Weights of a small GPT-style language model, trained from scratch on English Wikipedia: rotary positions.
Each number is 128 + 32 x the weight over its row's rms, rounded and kept within 0 to 255. Layers, rows and columns count from 0. Numbers have three digits each. The size before them is the row's rms in percent of the matrix's.

# layer 11 MLP down (transposed), 896x224, rms 0.102, rows 517-653, columns 128-159
100:123129151043071077106098126098114150102184148126165108147113146119146150119136157122102107172122
104:117159141082153128097115121133150119135046079174126181172152139138160133131143143149128132118157
099:094158091109102144173103068142108118126076085089139192106127129116165182172129149133158161132134
092:181101182122163082112099104166136144144197094198114129115133229099128154082141136158115111135116
103:150128144156111147103206144148084182115168146143151100163061095124121106110148172094108208130150
109:112145125143139145119153085090181109096127131152121140095169062111168133162105104037112076147081
114:114129107157127126130135115158139224130144110151147081146067082132161135098064151132091104179172
100:153131141176099161102142066091156115180097141121168088066156176157148124161143148107167171143120
099:103129061119139107075118116073092120152165155141119131169116086129149177112179122167138142125121
097:180169159119150113157152152091146078105045124135121112186163141176107127145109151192140140102142
104:112106127169091132153097114169115114100103188099127191103115129117084184131111136130150100121134
107:110108140119109127149096123112217134166140130178129000152121098099136080150121134122157131102140
101:138132046118117156154156122117075124110131234189123160103151117061077106146175191115108171112160
100:175135086143035149151123103130145113119106145105082084147169179138212084113151117133114107155096
097:104099113087154032094107162144088110119103134137152144178118197217096130056159133086158150140154
106:087111110167080131120079146178083123100178096095181147208120080122101140084106110083123107018093
101:139118115181145121109144102134097204134147098091166144100116137070118106109172136183099058073165
107:093118124119157083101173167080093109107141162109129178107093125118171138125112091110183136118130
105:092121137129131095118145199135120110126112149172140134185166087073085157183140112230146121143122
097:114123147071102053186121099164092133144163124108111138165145111081156120070125086121110134086140
097:136129152117162152066117126162128108115137134065096125186155126132169165036124140125117179109151
107:153085118115148133127192130138139098082108149146097124124162129159164093140153086142148041147099
105:103094119056138099156163124119134156065131187169136068134051097128147137213200053127089105135147
096:131189049094082072177134069156165082130119132155137092106148157158107083165063135181094120126144
099:143102078190101125142142177141123138117085141169184113150106121128152157112079142119122114162127
102:119157110122142168178165044082080150134104178137139103085083149145111168121162156083083118110135
095:130138094171135105141084176140080149125123135111093188196106119136047095149164117095158156152152
095:073088095121139078140199064118102087163123162119155149116116112134087157135160083084133122131078
095:174115146150123193145115127145145150053091183164104175101149156080122134114117104148092125096084
107:092110150102099140158075168093082154146129147144130139119097096131118112104148120136118198106152
097:114099066161133077132149134131164116151128107154097119132134088148129169156103101115112149074093
101:125166116165084076105083176134150081163112082145122105073105156145145157114182118138178147116160
099:136129136138139122119115131126181153108101125105104089091148173152097114201132077135144092056180
095:134067099094149102111103115116106136106086137162148149075107136132100132117111094117077090107175
093:091127128141095177118137074105089087164106123102136205154119226142184154136114090188180079182184
092:121115128133172122107109071127150151110128190121084151182104135152181163104124180113139155154140
104:071185120051113173112125135095126144114098129105072051154125122127132131135108139148058137116138
096:105095130133138113080102141134102120096167190188149127105129141137133142087164131138084128159130
099:114126157090152117146168151070109066138088112177121111183126168064105169116147091097094097143154
101:140138128096136167116148062139124146122150083141140153113139137187176139100101110151078104095122
095:092101162136146133151116118127064104131151147081092161138113089162078144152072141123151115162198
107:143179114107162136137140111120141181140160129100153150152108119116136144102110107096122144084122
104:160109113180092133127084123096101100107145100086133112181163169104157149192127144086156130137128
095:134155048158126180151112112141125165111094138167117170171116092106140078130116155171093107110152
106:054130101115122124108124101121160135100126166180103127113153166140067155125136125103081159125136
101:125133129078170165157140096126106139170097093165158088116108163069058151164192147119156160090100
093:137118096106097203141109104129156176111111131155144208108132117124100124090146104146117056169095
092:101181125111094145101188136140195156147163111172116104114074100111134118125109061136094133143116
106:103115070171144145124079121129130144105054067118138091113168131139095083072165113070120089099091
105:133139144130092125152180127075115141171083109122118087129169148110121067171089178147119093142137
103:116117148054075127124199096185159134147130174093138130096145114120113141148135143120113142140136
104:131160141104117176113160129097108198153098121094145110170146105094124113150145136142072173147143
102:113142078077105137141091157123129160111144129147163127137099067098069137123107119132161153100132
098:102063152116170079116153116159109104130147122209170094186099094100126097094115158136102117112146
096:088116129143141150145108101191157152085088124136204141131083136139072147162136104142155103180139
104:139120149120072093107124112114152082073070108169123158144109110182088121159161160117080115113116
096:082092123119169144150100102153148119108117158143148133115114086097181101081159113186132116156133
099:133183141184171149110099142101121127187192130135093094120185135120067135121161157139090209146167
103:198179154124147151201129086152123101140185129144126146113116161120109127111150112110105067151108
100:100151088186067122136104129087160091096082134156080160142135135169110102122116144121104143158107
104:128125116186169164165152103183190154160105159130066133083174120144126124165065171157090139102149
095:135104159186100068090088147156164103154079092152067111123093143114129163107172080126147206151120
102:143086084129193137177124115108092180120104070107162168167088078128112143115084158134084102149069
100:104167140089146123149153101118089122135202093085107127091050080155122127155140142116103123108094
095:124088087161096144148121051147113155126092146149165089144130127106177087155165145131118133119113
098:146125122153082146060142182093150159122097078104182161112094159185120146080117181213139097116126
097:145074197124129172129084110093158154162140084121149139136142197162103153149147077163099159115107
100:133120137136107169184141163110109087145043115108092117089143176168109100109041118115091182108137
099:160090130174128097079168093156116119098171176095169172116173118124130112112153178184140137080126
097:094096160129137123151085194152124129146087182159123172169143078108115121104109101159200113137103
099:190137156119128067152153129095147141113122116076197146163192159159110164128106100135185149115134
093:152125165157166173146078092027110053107093127158136138133142142164122217127146071145119113079109
103:111124098119089101082120117122109172152144198095148091112154146178114143060127128139118067171150
099:149153124108171099117133202101144142111190127172123121092167151110082104119165089076069151085144
104:155171130147111099188129074148074109178090150094137113229075178090149125098120160198141111115120
097:157204052100118099130144157107142064118144161132142119153073148138123127131113110086120143137164
098:146151118146169117131111124136139150062068105117073127130132152080121123070183142180073115114084
092:089112147127138181124175151116061110155113105152144106099142088168111102045127107117108168142147
094:082133130095110102146124064114170110164127078084114085171144110054097127151157154113138129130090
107:171125143153135075116158144147145137073153096144140067098142183188120076153143106161115089091126
100:137122120161138185177174102106123169119098103118164118087146091194134161085159118175070167087142
101:146160213077137111138159107120116095127176202149192112092164143111057126119098104080126148155138
097:171161071120095132142166101134116123150215126125191142206138112146116121078126152122089179146171
099:188130152117147131091195076066148085103096141100078174112140148131110141093104141157109149141144
107:130191167106097127079178178129098151158152136192163154117176091101196163146196175128136167149090
098:130126092162109113172184145163125105107063091141129135102142151185107147123138082091096121145116
122:084118122167150136153107115113142138087104142099164067104140129141100145149100131104106133086100
104:163155143139166127094133081155117136142203118068166128082123119099144136162138087146171119138160
097:116107111132118135144155117134121128097087143091151154118130151152124188150104103100134126096117
100:126085101105141087128140094136105128190137157108145165082094199131123153100101131097132156083133
103:188131110091132119167130085150139144145104145170099101180132086130101075100115164155127187080082
095:076089158115142120083134145124044101074107111089108144139140116184121129144143133202134077197123
096:119137107115204087148167107177118100088135181137110096110099126144121072202077154102099101102049
102:203178124128109172082130137131123159138074140127130113145154096154149133107073146099146133135140
096:183164083162090152117100181149228177125154143116174066102173073074121130128114130108153070112070
105:079130084092061124049119134129107103106097160137202115053144101117127193160144055086141113120089
101:084140084103086091083166091127131169147177114116114097165166142134108134142103094080145110164140
103:107144111092102165099115141146074165116134085110141121134093128086111148162094071144120145140147
100:136120069069175116194107048174122145079142179142149118114121138094120156135134161103144143041126
100:201126126154130096095163108086128161218158165145155149168143111103106095177186162112068145159155
102:108092136116122141073114102188087086099088115105132131118112180094091132111142108161135108117126
096:082131165184170054155161124127113091130101117139114180136149127152109146141085119165127107209104
099:108148108136107158134069126138146154125047132170076122082096131108149131072074118079117136148132
105:113182151115084091115125116126141175192130200151124140063138143134115145145085132129125096176124
100:133183121179179152133172114123146104173145157082129110083106133158136130144154177121086108090145
113:091130120143137110120133142133118089117141123030098068145092193117129142161118147123104101115126
100:109168124100128146132181140136177134120074145161127056151154073132147128141112164072104109165138
094:153134117126149117132163131118140171076137112136159105112124109123124149125105084136168076137168
101:104116115148177135127111182188179156096129143148138129117073121078140164118120092158073134101172
093:140117095172083119158149164077148143146093123089153123113191164136135121156123178119123095133139
103:095086119112096163077159143119147136081081092144126145112120162121112119126110164116116133118100
099:135125122144093113111117145114113161111139112060082083153048107198068138115108137064153109166142
097:107155129172140125162131121114159124160147134199149115167164140071110151111091117124198096127131
093:145102070138115103134138163074104114140020096162099101206118118142099150134114118095130088098074
105:135157079124099138128206091170155178158109171152159113108128168143118141127181087201096113159114
110:144090124134190138134151106126129185107110143107177160108101139134121179067176111072151164071146
100:150140135130184122155174124093117159078178139102186090173105065164112107107127108102117111120145
094:102102060131102158209166088100165147105126105149071151135103159116135133132158157160123131130113
100:114107159157109113160124112135126090087074101128135129145136109202114079161221160135160148123081
090:199113134197118153104131101105099102123055160176110091115169205121147140082142106107136111162093
091:189140184118113137146136167138117087130070104118096122137119126101110153097154101096111137148148
097:093095141122110127089134156154069176124037163139130140108202169162130131129112167178132130149140
100:111109143167080099095145094174079151120157127165146149128147172131094129095163111144160125093139
108:128167085127156173142182105181114103110068152119158131136119129149121109125112166108115117130134
115:143129176155098138169179082141148134120114121105121163076100104105119083085087184087143105172132
115:111122126199163142172154089123086113122095142163090127158162115094133121091159104098151092085050
105:152188127114067146080178148155156164175138171125076173131102133088132116073126096134081101137208
100:116063125096126110118122127159052104101136173158125146099173090117039120070190195095177136135135
093:161171135152094170154107137147121110166097100127138136120159108125107156149173137122129088174146
095:126137128145104137132192061131200100071165126174183080150108108122112099186106128126133122123125
092:162094107162088130121143121160136112113114177166132152182118129156116106167138176119118122074125
101:083136122101162172125168106060154129087113151159170141195125137131141202121109125139182154082074
095:192120130095159193141165152124177116143092086125111163140127129126114179114137140174080066164129
093:128080100139171116169176191176076212114163104134109126150156112200101145182129127157145150158143
093:133136145136116133178144089124095122111079100117096084129209107156145103135112147121132104190128
099:157134096134165135179108182127119143153120151185156174107124179190123073111185119078149067077127
098:110128023151158149101166156175153124165160085080079108120046126102196126205149127086126145184113
# layer 11 MLP gate, 896x224, rms 0.107, rows 518-654, columns 128-159
116:114123152102155155128096109164192106103160150096130124101175129097116131158133126128140153110161
101:084152086129111133111098164195183089094174145130152134153203089105155155130140059079087131109144
096:157183126148143145111067125113148112112046117183198164132149072105151128148151111191139144100095
107:134156077139093038154097111100155085154107135115135100143176169188065094157108187128123081112137
112:149177102086100130172136094204120140134086154087104114137149140110126079151134114137122105045089
105:148112125105076076119094128102079135125175151149038155184095102140147158082177128105123108147158
101:068106115135130112153124140187114086107102137105108112143176139145145059168106156146123209104130
096:122096100127107121118128099132140051121203120056108077086162162107144076117176100127107140136128
103:137162075114134135147212100122089128127110160120120147147096090139171147118143160124127114135169
105:126143137184168097065125113114111119162097100130132084148140175117138176131096107097154168122107
105:135094116149117171132124148161168187189158054134097066105113126142147124157171111049116188077126
104:108091142159133158123108143117142105154168158075170120168136070150172146141186135104121121123135
102:147159116064165123070172087111103129109151147100114134138171155168191139117110100017106157166112
104:052160083156119150156146132155125183153127100104077108158156106151097119159154090159083149169189
106:137150167155106138083145143146149073101129112136151107140150110102107110069125104097157167155087
103:135223118121164138152168154162101101111155105117147107133147122091174098120079117164053102147183
112:127196123160170088121110114118117126155094119114122110174132082128144148104103090113166054125143
098:106157083119112160104122144175095150127113166153100140072176092138154115097194122095142128131157
095:122132048135134118202106151140115106123158093136167147160114153109105117152075158089132130070167
100:052147085162143108121203157073159128123131157118148130167154074174147136127193178149106114113180
114:088104156108171087144119169131103144198110095150085117163135187122120144120146136095105079123076
092:116115135105121095119115130146056049145110093067148130097089111138079120149129117133180136076091
098:075135189149104139150159143120101149100140080119110111138092089138114144050101166059155135121145
092:092138109134121160120091144137055114092150129113107157114130071091138126121158115124131183062061
104:086102144133124162140117102165073145169107077137098074130156115171108133190119158143113081083151
093:109151144088130133163142064093121091162097138136120106175113147130143088135147127094201167141122
100:102185128158139145111142154131120131163174163102105075153150061128097116190108079139112143118143
100:115146126127119118098155065140093086127120113163141134135096074100178131122089161131110109173162
105:152101090111162108156100065101138124120117102099149075104094119144058111116107111123073144119089
098:130114099177132197112175137074129145142110099173124119094134131097096131160185100105150141108107
104:152099177138084144144132132141126109145098133115116067097179204118161154132142128140191201125125
099:108072104131081136103194127162104095078075184109141082133103108151069107143123152173143081086115
098:178119117186095163102136108155069176135136079091101114090108100168067137091148157081130114168112
094:166088119151112106163114130139138122153161135155083136165091142126119127158174114090115061150135
111:131112105152151102106132101197073081152051072109152169156090134157146154123163101070117088093118
111:113101072111137166091184136104119125121142147095151105115175138119086145101091159159077140149143
092:136092117182131120117144088167157094153063116133088151140193103142128141088088109142093141110131
094:169114158111109086096099121055158097163164126159130072170131099084144123093101124082110134122125
090:136115114115154132088127135177104116159105072150136133129112152084102089116138143112048130120140
095:123108060087177137080086143109119109051107134150157111161182099111152116126154149100128092109149
100:154182075172161091169124200135159137158132110070142092132096053111138131102102135120108156153113
101:107094143156119086170154099052120177142149121136160093140123137137101150137186187133126152101153
097:137157121137133119103109171176114192090158135129129124156113086103089090104117101149094136151139
101:155166212110107205138123155135112139140139179100083083149123130115150102199118128203145116102202
096:138102108091189128085145149119115121148130075161127088157095062129137102109109112134075092039067
099:083162061103134110151126157089114089100144161113156121106119118112131142134120151185155126182194
095:141175155145109164105083131110147098122120129133145148178122104126093104101086118119205145072126
106:214122170110127105117074075124146134143115113072135090135127144172144088207179143141071098117099
097:132093139148118102142104117120106093116127151089171130076143148082094153193125142137122098105126
111:064125126159191080096112125153123094161160179073107094053099123123154075192155135136116140167171
106:122148094133059150145133155188113099142138083102111141112146144116080152147158137049140110073094
103:131168224068175134108127169128113112120212120079122111103186124139109117156140092100118124115188
099:162063111158165097172184130123095101117149117115130153118152168124181154107146153125155146110090
092:161105088133120140146116135079101096189122095164106122146176129160144118090221180091073137085148
100:069072136128145107112152136111166100169162127027144118082167153114146140143102139128128112106102
097:117142152108170097077152144100121103142146169135125140186180157182112128179193141121189104108095
094:118098137175120114094102161123108067191151104149146111122140109132100122130151095071083117147083
105:101134145110192100168134131120161132136146189139102122095127148116126123135158156128068116086187
096:154183134193118148135140121103153127149127122066074103104159134088089114073154165129134146147136
105:110147073166141112100095178086150147173080102117139134126091162104159167116191134193088087161088
100:183102099137116149171140099169108082119150100106128082170116101169157128102120088125169117071135
101:144134168143080128118117142098150121125162124163115184117124163047083102067123123165097078127130
099:143129179109147090132175134116130068132240096073149135184154115127153165132099136151081137111093
094:092109182055145079168138085131109098112079086105128097064115102144117106160146165135128126124166
105:156078159131122142098104137114159128149113131081137174156164135166119120098136141131092108131117
100:162168157153117155145136112097070080146112105126087127159162118159137129134097062163051064099074
094:171115091142109092100176123115135172171095180186120142204178208137186095059079123130149159093135
100:150154205096136145138101112149147166184132144092141084124101103083069139156121111162137140098118
097:138203103115110155103118069192121124197126128173151063075095101077083119100080177155065164100113
107:161105145148153134104132112105129109078117125131136120142127164040163139144148093096132111112112
097:116142158138126129143154109121058153204090166093115086101121145113128147122171084106158115090083
100:116135196154163170132131180120114132148077172133105106107089121064137186104123101151136143166085
097:133062176155116098123159116052118096051121181129183161132091151117135116062103156116174076207184
098:131107103149172084070147169111130142184171085141072131091101134067183104113094125135149114133075
102:091086088084131096128045133117116139137171149142090129141145150155128134113115077049121126139129
092:158135122144167045141089130088188122142077142100117127129099107124120124050109162124120131079124
103:122176091137182060122108101141149187153110126077122139155145131135127117186173144125094163095108
093:128127140151126098174134092196129163083107141142138150148119144130143098066143155184111098154116
098:116133222137166051195134117102093138152150089121124156141107137112130143079101147153155149158131
099:153106171145184150063130149118129161178167156153151138134161168160131112126137127143103124123142
103:100169166153116068094124167085084062119084066159113135138113167104131079183128098113156167067194
095:078145185126114126179132172118115135118066131187175129163101096148117104140104107141127155070166
097:121121115117095127185114154163121148151144106131104115132104145148109152156120113074131096177141
110:119131171121152113136115109138129122101094146116121085111062123152115111105170086154139152167140
100:133103119135125135117072183099164148078114147093160097130163156092122086104179151156121148063116
089:171143125132044144128166121109129118178146102099130107149116135133176110136136111176121154165133
101:124126070185081098125100132098104168172159122111150126163104090142147091146199123176100183091124
093:103141164077108144104087116178145142121154137093120158102103152087136147157173148141160179101092
098:131130146146120101171112140126130125102117133173127070218120155104130125115176144085131097101073
099:190202109118122094148145111127102124145086051173125183154092142086145099084071153075194115135090
092:116140164145146117109192087111157129154147159106147141103197108098152147126143127179146147175118
094:069130129080190124137181096170109089097085163105172147172075094171099040165070123088109127118129
105:142114115082196183100160129116022140144110101129186132168135120162144131040148124169208098117155
094:108108068086093096117141136104053091141141092107130092091129212142165139093118118130085140051150
093:073119103126115097098105086128066114137157101131134100104119165183147129123137093135040127119161
098:087151137115111125145124152141164086147188140107085121101134192167126163135142127179130097124159
099:125085112098083141122067126128064110129090060184142134174145191108144150158111085160159063170138
096:146064150108117119144096148121085174140146128084139091076115085098085143150141159131143128131125
107:183102141154057101145168124170081077142135173146124164170137063095165122137141097121082075120158
092:094122154108106163103129099087169161083158174164074126131142080090138116124129175138110147149111
098:132102109164163113086157133113140153103173059143143170098079101122056162117087174122123141135088
098:084089108136056147063182174122192123151138103118120159153167169164161123135068101133159138104116
100:134115145187173125155200138134125103136203120085150146168161196119172159163154093221130136092150
103:079118144188147147076154119142139117144108113109152126166122130085112130152150082063199095133137
094:118157066108122126110176153120120112125123110123149099142189130096156101161145109103137124059117
098:101134163118171107102146157130130124192143083119127113179150157156224187152172076107149088107135
093:132100117130121118116082130105089133147099109113165121140113153085141122118108170148140126170143
095:139126102151088166163107128180088096133153164053090109112113137137110127127101129134138151129054
097:110112112156130142156098127095142194171115163074099100188112162140099116175105137123164110144163
094:137109164087137152131189125152131074091151109080133119109129167057122182111119127115153106109190
095:146168142172161109152101108131142099170152110041121016131096139099099159147181135132090131132129
105:117177127220068168151151125142170130097099130089165145100178194133113153156151121123179098132207
094:044145125080180129116102137167181152161140159137131157099184141093107136116141142134133108082157
104:121106172104125120118132118150146068163111113073121096112101152048138125158120136070102050101108
107:191118134148148161158103074141089110130115070126135111137067121097161144132108133129083150100129
093:125139137102075150161149157113119138130147155170119173083138132127121185139151136188138167136083
093:146156164106128106169132068119098119099126171187119156138173074080113175153183098095088098149094
105:124124186154142102114129072101102128100118124112135095065075117150102042075115080127152108097169
092:180122120145098130138076151140089119074136077144124126176109131085048150193122096181163124117089
095:156137125115142113153117141138165156119153121125100087164060162091103124119167181089148111170182
095:119118123163124074072144125224084100129120130119095132133127077151125152141146159161155106126113
103:129054122137099123147144132148179077117131089128052051112157116087141141143148188076082168140131
112:129099098135084111157123088111140092118171226106129188171172165144109113133098143125137046094087
104:156076036139081174095108071163033101078140169121082131156177110057177130172089118114131164146119
096:137142085165121087116114201153106137150174145178125090149193099105153080185096107094130090079130
107:096145113181120094111104121103030109131132132095153083154176146087156052123083092090145098091105
101:114100091088051111093118127159045128086096181154138151127131126145149144127150163175118077124151
104:132092159132113119126062139155150153153120140131143151150109065150159112098163177136126098067117
100:123118131112122113119153121167095096166099141122217148086147110175136124201116093123161136107121
102:124092059151135154163137153085140149159175091083147157125163091110138098155149153130098123140156
098:139135160110132139063125141169120093169138140185132117213138108102094111148130131085087113206111
098:145148141133153160145151137066094168100151131135154121112101163140107109119091129109174093160116
096:160111122049169170107151119121086166091152140144078060117124097106125120127138139174108124141158
092:126170133147109123077145112077134139126120133096171107075083113141131076133102105149087164077182
104:123209110082088091109122175123144138110199113146127150213173140096125128113090140144119124134103
096:071095096154117145134125136133149122090143224153144084140141059139134117092113101107129167131127
102:095124119161029117122087194134102139077160152126095117146150101086140105209105133099107176123129
# layer 11 MLP up, 896x224, rms 0.108, rows 518-654, columns 128-159
111:118066080168142113077171173122108145105114154192169144122081170152162082121113163065143126160151
096:078141163090182146149095173100096140118156128107065130086120127119117123173173178101167138152123
095:095152112147060188113097171129183172172106113143121145152136133113117117132098091149110088139105
107:142124104105089109067094162110132085064108166051096152116144081136136138172137103136170134101181
108:133113151170081131113108118084122106128059193126101169068125151196154136087185121114121140111134
110:159148138120140074100102126148138124101176110123111118099104087177152062118126086129091114165154
104:164123078146143088122091083083107150146120147123121043148164133130126144130155116115176133139116
094:114161137168093162125099142153095146127117145143160119134104120142126151126160170134100107118210
102:183174128197122131130123109088079136169115164086151157110118178094111128106148113106122070144091
104:145144114156124084124067171143114149160187167047094141099146146104171160127099227169159108160135
098:094119116098079149101196148120183096130137048137168102133093176125110107127095146150179111102152
101:140136163141141179125173113192118124146103133085163136097129092127059132133155147108127090089111
103:096120158165105148127172093110124133125176151138162119122101174121127159154138114124118136206157
101:129117073092106110124067097094093156140102123091095141124143096114145123056125159112096109141143
102:110103138185136133129102121178065150131150106142169168164048150177146141138118110050120113121080
105:150150166165169146108099102180119144132126176127095095132126134106102086180156121141103133158148
106:116151095141081156140102149126098094173138096125130133113147124111119160095078153112195137131161
102:128095175097087164114145111152095126163139161149127141132125054128178185142159095184130111122153
097:113088146089093091175093134111119126153136057141115099205087139153180115117125140170156102113088
098:116079139161120133098126130138143097127126139080145120181148116124083111114107187128129096148157
109:137032172144086142138133100118091088124131157184144140124095124110171100140080134109179146147123
100:174082131124097137055106099094135055142136114076188160128123130065086137112149110124119136099165
103:108212124159122102180117175095114129098083115108125147112102134160210105158114113118139205113164
100:132083140188160130083183150122148109098146135065124187137122055165091176129155070152139126067125
103:070190198117072128167157116119159106159188117107173145148119091145106208102189120136112151123138
092:111099157098153136125145062114145148133104092117150122150146144129134139115154172088196146135131
097:118165153164115133119113162097100117113084121141110144154058147080076135149166079177114148134152
096:157115086110117156106102073129085156078043169161141118146136097124076136091193125163159117136119
103:128147135100132144181094132083149145172110084118099134105073111108052145221183093174140144108073
106:120115172111164111138101146055134128106070142162160092150154085132101204185115107097090066089144
104:103099104053141135164170145131215155137076102144140084116109167086169128153120102152194109132158
097:131113103184096108113124099199147067123117079150127087127121144181174137132148188111094113157137
093:096124131131120123133191131129129134108116083130123099069134087125129148106146168101172166149166
093:115196172179102096140151107189134168153167117116165092084149121120059147083105168095167133109116
111:225149090120073089201129143114114121064151138107132075163139125111127156115106133057139136089093
103:106188135152098153075114083169075153075123083095100097155198089218184146116110118171140118103140
091:047101126154080168160109115094138168092054096051135142170085088162073108095114107170128140104123
096:080123132192124189112057146137071126148076119172136073132100165162119083121118097121025139123114
100:123194125082134131120146116079188155164082145158062143224155167138124137130065087147141050088095
097:145175143113099129139126121183114096118121166146126145128066155145131114098131104109201169121158
098:141088152143079130121137169113114134115189110099151113183138173169119097121135034161099136116159
104:108102101157111143173171146103148149144120107110159091175139179181176125124146155138151131088151
098:201128178169144109141110159083135117125135109127149126123122137144164140174136123100167146142183
105:089132175171112120112159083166095140079149170139064140088121145102136135100097127137109137090137
098:144082146115109140150132135116127126131081111113154104108053073145169162145145142130085143135093
099:060091163118084098129150124049087122120127158165116171150113129138133141182153142133136102183068
093:202154132152129128101153125132055114130176138183150079093098132125121147144101160185142077113133
105:086067134139152153146135158094155165053108054142133182075195176165102100125155135071101126076106
100:145137118122118122177126145105116126129116130175138145140071088180077173156110168124098097131137
102:172138176084181157092091113110175125095116122139098117142179136195118113173112138119075140108128
110:081125079171192107123164120120139182141192110128145159146119122160137089178107097169165161104176
109:110131124107088117160112184093158128086123161171173174123132098097119126138130128154137111153109
097:115041145121199161122187148157132131103168099103100115157163124160126116089164077106065123133118
091:117168085144173092187104162116130169118074077107071167109135162152173114135110122055099081107115
102:115098110128118166105188122065100144126152122122085119131143163143146153127104130145162115148119
100:082136109122105119147112171130141101082111074151105114136072166117138113118000200042238090106087
092:142131140130120125108124149113146130125195111105121158106147120137179128126138176131151145117160
108:138159109171118202088162078121118157116147140126178160059134127092106048146104144108137100171136
093:104084144183152131174101097179121128131128130206121123145088151163150145171115139135151107157074
103:110130050109204081098109158136168093136110101127153117124102105162130042173121123119142123184183
092:134122066112085081110107113101078166143085121128150123146130170050140133160089125110090167134108
100:129108094191084153129114136109148134089123136073111166098041155088101156140133116095107171132119
104:151126092094125169122139090136060086128236128080206099129137126134162155059110172125145037033108
097:157068199112132086109186049130088102078167120126139097119122087078138080140157131128189094118131
103:155081140179113151143138070166127169115120099050118117141141210105119186142090099124147115160099
100:103181131126130143123176114123127152143108086165130090086170096089167105148150137160142148122146
096:099058112058122091101110154093160130119092162204068134115245160109155153150125122099172170128100
100:141104144115160088061188094128111126103074134185170128071101154162101114131106140117094092130132
099:152157068123181150134161084134140095089179159098123092096091132113144121139159135170127132091111
099:151105139172114113118147130097088130089077096184115118127144076186131122063132113147168067112141
098:168163140113087120131087140138140164092136112046134118165085117098131201173124206184129065168187
101:119110149126129139091131149102136160190166136114062116139108181102113147089137058115124069119066
099:159097157184187108154151092075092215155140167190139163115109120193100165079160142121168069144177
097:119068133090105136091141070137163188158124162080164110209152153065076105129132134123123088128143
101:179152132182158080118146153130115152190087201085109098123127130126159087124137109101112177081101
092:122106133093082177114177178056142097184219176126117162131133146176171113153086142104136168180125
103:154114110134085152132138123081147209110095176113178073090114151084109152135143153130138103135074
095:095145127159126146127104146131105129181136152124030122164132084151113136143139126026145134064168
108:136145107102110088178156126152050141082105157097156132173096178172135089116125132179126144115123
106:180176089114130161142132159095105167091131126117094118102127096128128128136143119095103162093190
103:177134156163138098068080172103123086140168104124106087135102126130141102087128131072097186117139
093:124114023174107113118169079109137083141146104145095119163076157206119149095097095114109113124091
097:116091146100149140070123101128105154179111121149112094107104223129077159154115164171131110110130
112:115132146133119151094100167116144112086142178120131147134148076128109133129126111143134070105124
102:116096116143078125130178092122117130111139041130091161107173108141134176077123123206158150118095
106:139150100182143162158089149116119146119070135097120175130102096125132154159120140129117120121119
101:116174142111143095121108145078082155181182181131073136187121125111145159098160113149088140125167
094:106132129100180125144154160102085131098137154123151164096127152110160169137136146175179160171116
102:114128129118148050105115077141108090136110114077104158106139171176135182177149163143153134112157
098:092092086103131085122085065138115087144120228133091094178146123110113073125141143179177169092118
095:077116172131118151069175117093128205157128146146089093131098082097154156172124054156105155160153
090:100126170114078118160188158130105174130202086060097119130146121086168168082137176079088103133160
104:161165121115065076183097144099134117080159118108102127065142117174116100128130145146091211125178
098:066121076070114121048179149193107106176132045125125121123087156157212150107160100101152127101070
098:172133101091113116158095176146144122153175130129111179097183096156118153129140143112171147049160
095:151148144124096139164150097130174148084091120161114147145161193145156163130152199142134109124135
102:167066073105119144080131139109083106099058131105113085149106132157166112093074089127130150123116
095:082153115104154068201123142167047105091170103085128104149086137162206106201131148125128098116154
106:148127119142085105073120135194124162163196217132156091076134115101199180128177147104108134142093
100:139123135165071127111116202153150100106128114137118086060105150148149143132122084188117166126100
092:155140148109123102103074178110154161166096091131111169118158151135142165105094121130088170112156
099:121074118092058091159099170118154180053125153176163105128218103133130122097112135126116157107105
104:151196157134143125199155069166169115101124155150091106188108159092135110117122159131105097126156
099:129132098126135134104155151118139162106146071091098107169135155155092124190141157098149179161147
112:136159151115096156171092148129089123189129120040112120144098131141152147142086163101073094107124
101:184116144146161135129130125105158144126150104148119148165149137123168125149144150111130139121160
087:107133174161134142141091172119084117168125197102108073127127185133118141192157141148086175184095
103:126151140132113144143106151156127151124133141153146093147158156116115172147159116128153071118101
097:069130102126092146112186099121166077139041117182098132148139168118169114115081083207154104101076
098:101076161099097157141144101128159068147173139100145126051123105143102160141134126120190105144160
094:150091170063152152172100128123105114067090073116089140110159107189120139142132110143154159174119
101:104170157098151092122125107151146104143091174118107160159160096089091089116165145121111152159130
093:144154133102091124162140131204173094113140169105129174124123079149143107205172118205166188109126
105:130139182144174117125137133217127138158082122181184148068115126094091085148148132133090140125072
099:169091092115127071125085131180090172148152095102141167103118161173070128156152109078138172142188
093:126069131163177117160102177140111181129122086158177118148083134153136173128052119127122100127119
101:110126183189152125143109115139123119150188067131125116165111188117173120061113090089159155135135
105:146154103148115161124152072189169187101147125125132162151092134183081121042123154147142135172081
092:138040118117180048130145169098116128166095111159107081080128126136112050098102075106086116079127
098:149124143114094195139155104128146130116077148142133141100080124104113126064138176148096133122088
098:086131145159098159137123123126161089141183038052180166086157156132169100200141134113136142158159
102:088107162186091152130181141146092164151163142163137182149143133088101096128135116156154154132120
110:149138126140119107188117163130108161129074094174199155140088148174171121134151152120134118114158
114:160122122135139136130218145128207142077126134138162125168109129144136128057102169105138125120140
108:180210158086186144148110124146189137163122174201130133114112119124151108108149186110175182140053
100:104162169109131125114126127162219162153155126162087093104160123184110156119133106162076102149112
101:081149149096211111128064155094121120129124092142159142168108121148142133145164115063133092116126
117:174105160087099129125123127157154174113147144118149171120039058168077098114136117208065098091096
098:155165080133146202131164084127162119139161126151137117116140172096094083095143193110099155168157
103:081103096120059158140173112112154080122138143094196034132096187109112137149154096145131157090132
102:088185074154124072101162078070137128093146128132101147165069091128118165130151149099182161119158
097:091107119173109170103080138192120085101148132108126146164129087082162092200104130145053161102140
098:133142103139170099116086100111141087091084140083129097098110176131088134120127196100127134127114
093:120165117086080122113127120077150141124142142060134093139100116173086177133129135125094133141092
105:095171114164148123097148141058074146173152156214153116074182118147098109118141119154119146075110
096:174134120137158117086133176162102096089132112100167170148187127108130077159143140056135218176101
102:117094133115152153114065140050091152135124142098128150065116116189126136141172159165098091160163